Each number is 128 + 24 x the weight over its row's rms, rounded and kept within 0 to 255. Layers, rows and columns count from 0. Numbers have three digits each. The size before them is the row's rms in percent of the matrix's.

# v: layer 5 attention value, 192x192, rms 0.0481, rows 18-32, columns 64-127
# o: layer 5 attention output (transposed), 192x192, rms 0.058, rows 18-31, columns 64-127
# q: layer 5 attention query, 192x192, rms 0.045, rows 32-63, columns 64-127
# k: layer 5 attention key, 192x192, rms 0.0469, rows 32-63, columns 64-127
v18 100:145166074145119122132129133167119144083098106133120143130109109127101131138135111132141147140166129087138105146101110133144132121149109107067107140113141155095166130126160141159146092132161134
o18 100:166119119155108130110159138101109167115115131155111103128117129153165134151117094179105103120118166083132100129139152156152147119107057117127114084091161135162109108098150138141122152127122132
v19 093:156138117121168108087148122110176147096118112150124151109111146134139133104126121113125125137173111144130089141127127112153144099105109126182144132142114105136144122157147124138127133126136122
o19 100:132161112158082139103162139129165156112104139128105127159159127117143155104104115125156107112121126171131096156127115156113153153120123104155181099122133152150125117139144151112107140146149124
v20 088:119147111113099132132090141112121146104090130118137110108164162152143100086139167106131123123110187134099123122114113086154100114130179148150130135123162117139137086131132171146123108126149132
o20 088:150073115152118096137176132140155110155069116122124067157101147105135106127113108107112126127138097136118163113128086116094132133173142124122137142086116142110122138119150154161111156150135115
v21 102:135119164133107150126164106107163158189102118119124145126114094108115130170134092111087155143152146131124134144150162141102125144104144171155135102111154121136125102129142187159131139145131148
o21 096:108106113120123103084129123090124104118141124096179110150138170113132129113110113079118110136116168165119136080128165166132139141172108126112152112114148117133121124157127140109166089120168138
v22 078:098139102158102132116134148140072188141105110128146133128098113117111110127130174132139144106178124139116165122142161184118139089122105138121131110096125159124155115116154145158139129169112121
o22 089:130127109120175155147140098133120157131057128141131115131116114152133126071089119110118101130120164122123119116152143164110121108104136144176131141099119123135141099134128132149155141109102110
v23 087:113134131123107181114150097165145133163160149137098129122098099120147197131148132127130172123108116105154095129121162130116116137145155120097141125135093107136108110105146100149137116140110154
o23 090:151124094131128152131121099092108115161112159116122136111086155122128114146143122127103136090115119075098132115096156109126129131142142138124096129111136121138102104132104123111144140151153127
v24 099:112144151104137096108129136123130090107069128124120168178112152141107124141085157138108140144173141140157145115169171088181148091119098117127133156096144152114140145142094150110132127101130107
o24 107:125158126081126152107160128149116128089157141094124140124159114132168106113089160096123102144092150179157115172123124109132133108171142111133144084124140114090133148144082118140166127117091147
v25 106:154095170081123115140099146100112122101146135132147109125164120135134097115108104068124092128086085155119132105136100188153120145099136131128145120127081124106137114119092133117141132111141152
o25 104:145067126103139123121136148152105144147118111152123108111146155133109138141113159145128162131118142139104145082114131140151104168112131127156125160121119107115140138139131133135120102091095184
v26 092:152115159110099092130178093136177152137099140144113118139116113070121151153127095120112100164106128170122108167138119156122126121102127109104109126092111147102123122117134120152119107110165145
o26 097:145170115112132108105138158117138171114144135153083131153126169094114125111159134110142120132128133153105106095130102111098166164098160123132123177107118140128139118122121098147113092151159153
v27 102:125114124134127118090109112130127104121087170133132112143160155167151151130095170135159138088107120115134166132128146151117148130097104125177167149108146125118121166164132106140166134098127126
o27 108:067128164129128135111103139114114105118157157115120116161167163117128087167105116131131141112146122152154156109115143091087111105140143130144116164158107143096134161118120120136157166146102096
v28 083:144096164083086108150108105118184119146104110166115059114133155134091163115140095115108149131105100109122116124137176101146088117106119111142155074149117145131120110146127143130152099105109174
o28 087:150103135105107125138087135186149135113102145129135129156154137151095107148122129127091167175118115131109136134145136099093113156126136130117119106104103116120137103129107165130144113165158134
v29 093:138131111121115116122118127129166120136114127139084152157149119212126125182138157155124112114127114115149122110145089115087175162161129135110100089133136110085125141145120121105126135093109092
o29 100:135131108109130115155165105130124042127118153114120122136139099080127170160121111142117144162134127166159140154128123124122125125101092157073138118153143130106133128168161132180166111128174129
v30 110:134122126143134144119139115149168148117092198091120113131093135141087102142141161162113118116145195107139065090112119109112107179166148103135103114106135077160099066116167116096149118145129115
o30 103:119101164144113101197144105153126149093139122132145137141110139121140085115158087131125130128155112127115127092140141171122148066145071138136114114112172084123087101116129094101084154159136121
v31 096:091077144141104109098142112130120125085103196077142113136078142133141132146146124146126122135131123069105138128080135170131120133149150111102133101080133096151133101139130130106134096147135124
o31 106:134066171111189165124144117165115152117097148148114140134112086127160117128175138161124130164143095134136162084145175125123120109127097164155097083135144135159099088118126132114161157136129127
q32 085:128126120128130106116145124131172131108113176116107118115145118120175116163122072126136054112165151186123150154128108125140146110157135135145125137133094165159090149108112113112098128101106142
k32 086:151102100145135112122117120105094151100097123150137084145098115143091134138141101112132104139111147080093115107120139138182148130136063116149134136105166123131149111165113126135099152119095164
q33 109:107113157132162122113150106130142156143160123135145171137156125109097132095162100114102112106056124139113131142134125119135096118138144126146115159172161143165147121129137103104101097140156135
k33 099:101132138173148133128107097156129157096167152129115114100107146157171149164125129082156131142141181139133135092153116153099116134119156112187150150105120137136124131118133129120138153107134123
q34 090:177129128181132133092102131102136125098157144113108140108081138088164094127163138131117136159101165170126147130182124116143148144123086098195125113117122119135089129134159163134099139144124109
k34 122:116173137088184108143163121157103124121125142105105155105106136112140151119132107109124114122085115130127130104127136161125124110120129159092150126134125149093182151088118116148167149143138143
q35 090:129099125107149112144116137170105129108124114103136135130158101151121116137161132154121135132145147140136101117134127119101080117113137124137161133110096144149160128169120144135120132158175157
k35 085:182122153130113099124134137127118134162145141199103163143131156138127133100135122125150095116091091130150091129143140138112133131123126133092074130135126085150171115122143130154112128095102115
q36 098:120174131162127134085125159137145136148124100141122100115149119139146127110150102180118083104150133178099106117094148109166098178105104118143109127121126096147141118174121116106111122159102143
k36 082:118111117134114088144137172179126112158101129140138140136146110072102111149140128112166107148159144115113081130177142104187130121107127140137131106114164162139162119100146158133145091080112113
q37 102:130091162108132087142126132129137126132132097133153119099114093124147136183088104143137141158117116179153123122105124088116086126164139099119144100132120123146121122124172100147125162145070168
k37 083:114135111106141144146139098155140133084093145135133142120143120130185131149150101096122137141180151147124120095083139139133137151112112117177134128129123127102124122152173139096101132132157083
q38 080:102156174113123133116139137095152140091157118159118142150128112129161153143142142118140117101114117093075149166113079151127163139122131139142120125179161117166104170085131162145133136167106082
k38 098:151118093107153230138144118128130116110135132147119101137156150131162123127139119118131131133134137103127129147088122150140152167091112113143104127115110139200133138166147170171082182144117120
q39 106:108146113156133067114143124118146112136147141129134125123094129116102161158120108156135088161140177145146124150135120159150119101135111117130144137115154124130090145183153101131113117103119166
k39 087:161111103114148144118111134114113115156111127170091130087148134108151128181167195073153094112103111119115141129143156151150127142116153120137159120180120177158108120093149129170137119125116141
q40 093:181134161144144149151134120074153117157150085158088159084173150106127119108144073127103174104110146157140129115122114115105121125136159133126108156157080078153119129129170147138156121117131139
k40 092:128151117136103069085135139118110128113114092106144139093081093143170128070106119136142072133157126092097105138156133131088120128119124145143145128109117144110140154100110100137183116159122148
q41 097:103139170109127145168113153128116169117107126104110113149164160107089107131116162097128159116130108109156103132162134118096106156142141138130111114129121144096185109114077143117126102191137114
k41 088:142138113119159145114121113108102183103121116112125123114139150116154121120150091138101104121180158125087175121056124160147148107118119105143098155112079120135134109175127099139097146090159133
q42 086:154100145151168180125151142101140137143115143084131133098124134100111104132109147129092174088140138139127147093112138086066114148108116116089098148135120127114160101159137175148126112171095120
k42 088:093148125134109099140161141127141101111149148096147104123096148138144132091088075146140114133113119135136086134133081126071143106132108117134128087098139110092155120157120100121117081123145115
q43 099:133092138136124165127112134137133126160109115076135089095124101118143056147126173137149165153145108094119084158120079097087108115111131088086119119136112089143111117104117153173132163159091129
k43 091:158125161139121144129149100106112170133114123132100122103064160131113133162138112105128144119162087115107127116071158104153168138095079162099057167098144129148155082150141164145127129105151139
q44 097:091168092128114161144142125136103079136154157087126111165128167090138178144135133105090146139105154148136122114114128105105151105132122149138110110089119155138151102141121129144116135152166118
k44 092:124150118138171150170090132162097137141096126161120122145127094137136133158147132116115136136136131134111196144126127168107107086166153095114142128102114104149118154137142146119107147069120141
q45 099:134118118117132164087139144132094142138159104127150149154176152136087114115151110075138151126123139148109093127138111109128124170161140151088169142153131140098124120149148151157102117196111127
k45 105:109126156108109109090162148090126103142114111139114125126161115158101147121115113148143134091176106161126112144176087114117167141116102138115129128099143138117123156128117122156141168149120091
q46 093:120163120115096092128110151148077124113113146163118161212116118131133161158142110179116136116114113137088127078127151149117127140125124138138130125127133127155155125092105178148101176127152101
k46 093:126154146118094087118147170152138126118163151153091122149110122127137105087153194134125120119077101137140102121106151112099135130128089148121120124130135154099128134138121171114115114115139141
q47 110:107118119111086106124129104151146096128123141192164148163151108118103147106140142125109166159140126113116134123136159135138155099172110128161186150124131142195151135124129125136120118122123123
k47 105:130125147116098155099106144135079112111163119128137124089154118120110136094170140130111151073099148148140159147123091178108143167118135125084134156180149098085115136095092136117131149130126138
q48 090:109167125154103116133123122134133130100150142103097090117121149101116135075091124121115087144077127139170145154111122128145169129105092096147115147098120118117102106153153125129146093136133142
k48 101:107102120130145148091144147139149116149127175090140141164087133154150142156139130121116089128145123123111129148094117156092132133126132123141143105112110134090137133177139174139137106119130142
q49 101:152149103128156167138127158119091155158107158122128123150134126106126120096129110126137148099125121131114133098108123119088078151094111108057081151147123091106143116144139143148139109156142125
k49 105:131115138136163150102090169143116131111116112137120105130123153107148145097092125134135111106162163081106150105105120151119117125106117160097107049142112096109117139087131127098131125148087128
q50 102:099117106103142114121152136110120159127118148112149108161158153191125130140153148137153124147081131152081132115129152159137125153109144117164084114104157200103116107128105143140106173130130118
k50 100:105096111106137140103119159142141135115130141087134142160136097115141138134106131151136088084114150128116135118167104195124090106156142114119148096118125099104128141104087123140147149156118130
q51 111:149184162139174126091142138099097161140120133138110148137130126107202120135128120136105110109140134087131138102143136139098114136103190175182113144100120112173118064119160136125123101090150140
k51 113:135129124142110119129107113095113164122109117114134129136121109160100145138154132151161069167121164158120150121137117180142131142143063104176125159100112159097144144143113123146130126124103114
q52 105:113091129144142133104118137120138144178096137152120142115127119136145133151122117130179133157183153125132168149117102129177090137149189107072142139107149120173125121162127080160127113107117128
k52 113:129129148169135135110165182164164103122141150172090134124114095098167148132154136134153121117144115122089124137104146124155124119132158121129105125133180160146110154069120136126113121129111139
q53 097:094174137122126091147125136111124124100161121130140104168143163149152176104116120127084078130075160150136145119130136176131094137127167152120103141119086109098166122145139174154132110104092136
k53 111:126187108126104109154148154123143106111212150116154111133153161167091106145131116140131093143095179148160128124116145174150087119154165134129147128161183164122101083135124109113139098075108171
q54 099:125124153166132120139153116147121102110115138151104114091157166150135103108178077136124087134118118124135154101105051104095106084148117134153124141136117133154132137132182148108121104123144114
k54 113:107134140118153131090171134172122135117162112179113088135153122098117122138124134141146147123108127078181136105125115163137067126121135179118134115106127167158139095158194116138120149078135132
q55 105:122155187147115172128094091157128152158097151091157149121141112107124125107144105078135080134094143097159114117135150153091133140161120147138155146147126126069100105103122111118104116170105135
k55 124:109115160097100094102130101160135092173070146116162118123117179146153136092166092101194149104128111100084102147114137117162086174096179163154175135091143149102120126099121143084139124125117114
q56 097:145137141168127124099100109119043167129136157111141150140145091131114181132102181096153124154113113145096148105115131137140111144117098108115095149154099128109111137113140136200164165114145145
k56 115:138096140146128140133112132127087117091135146136137118168124113146090151087109176089105105176099103098103108118113157120128102167087140131137119142114149146143131157096128147156124166098121144
q57 105:158112138156136126137117130174198158123148116160117119167143124114121096133137107144110103108103113123082103125162137060135116125138152137133124167109134119138119166129140120135112112099112141
k57 116:137135116161125082120103141178130172143139090171123123152121157137109137125144154099105132105113092128074120135141090104157104119141148151123131124151128131127155110142138143130093117113134103
q58 110:128119078097083107147159171164190105166078155149126117177098145131150124103140108120136139134137119155122117124106135136118085134131130108154198126134114138099119112111185131136120109148137135
k58 112:115133094111140135110161155112155142154075098144114150150170095099146142116136109156126125120118136126076136099101112156107124085111136155121162146122118123140183128138162096132088159159153142
q59 112:111197131139160141153099108127128147118107123118138126111167140104113102110157073160165164088126142094161111187142159127134125146103104130121142130141176100112088138125130133111103151094142155
k59 120:161157141100143095141096150142129145157105145147123148132178141103149131111140101118187140126153118114177104169094142133139097149127128136114127130098139139113106160115141139115129123116163161
q60 104:126107092175122113127083119108098139149148110104118123150177114105061125134126127117133083108153156166149087138143132153118144164076122090148107079146139155078157121129150121139118158155143106
k60 122:103113081147147132126098106113160105153184172114109155148105154103087081167167153123101087148113081129146113158092102127140165107119144115125153119129134139126114141139152130153114127136168106
q61 111:113173113140137121117120191158131143126177105117107139119143143150129155121123139147124119074180113122172127155142133099150160148115137135098108119129118138124096145100169147125146103145123115
k61 110:115161139119176127144083092139138135145124119130117129106125114100150131145141103164119134143174105096186152158157105126121136141156135134127124106129143136122157158124146136130130147148140084
q62 107:122135138152130136148154101100177163101154110148117151090141164119118136155168163119137118141121099132136133103150140155133112160120123089133149153098097114120114146105124128095149188095091127
k62 121:106119136115129099130132098113107156127147105189110130108135124121114147116112111081098126138077084118142129115147133164158140128167125148141116143105124153122093110162102105089087096160124153
q63 108:096155123130170133118135110096129144083082086092123144126129105143109119144171088146115111145128094166102165095117100134104160116124118137138063106142091125127181156157085141144131111155165143
k63 122:134164095129140110134155113097115129145134126130089118153127122128143097119142099146093138092127099128094114137122102132161094134096098124102101085187139104131131131138133160138128111131156155
v32 078:060132143121104100144149161106149122144132089132139119124075111080119132120086122142124154130153124110159160136088134140128140114142145092153155170153130144161092079126146130109134107124108114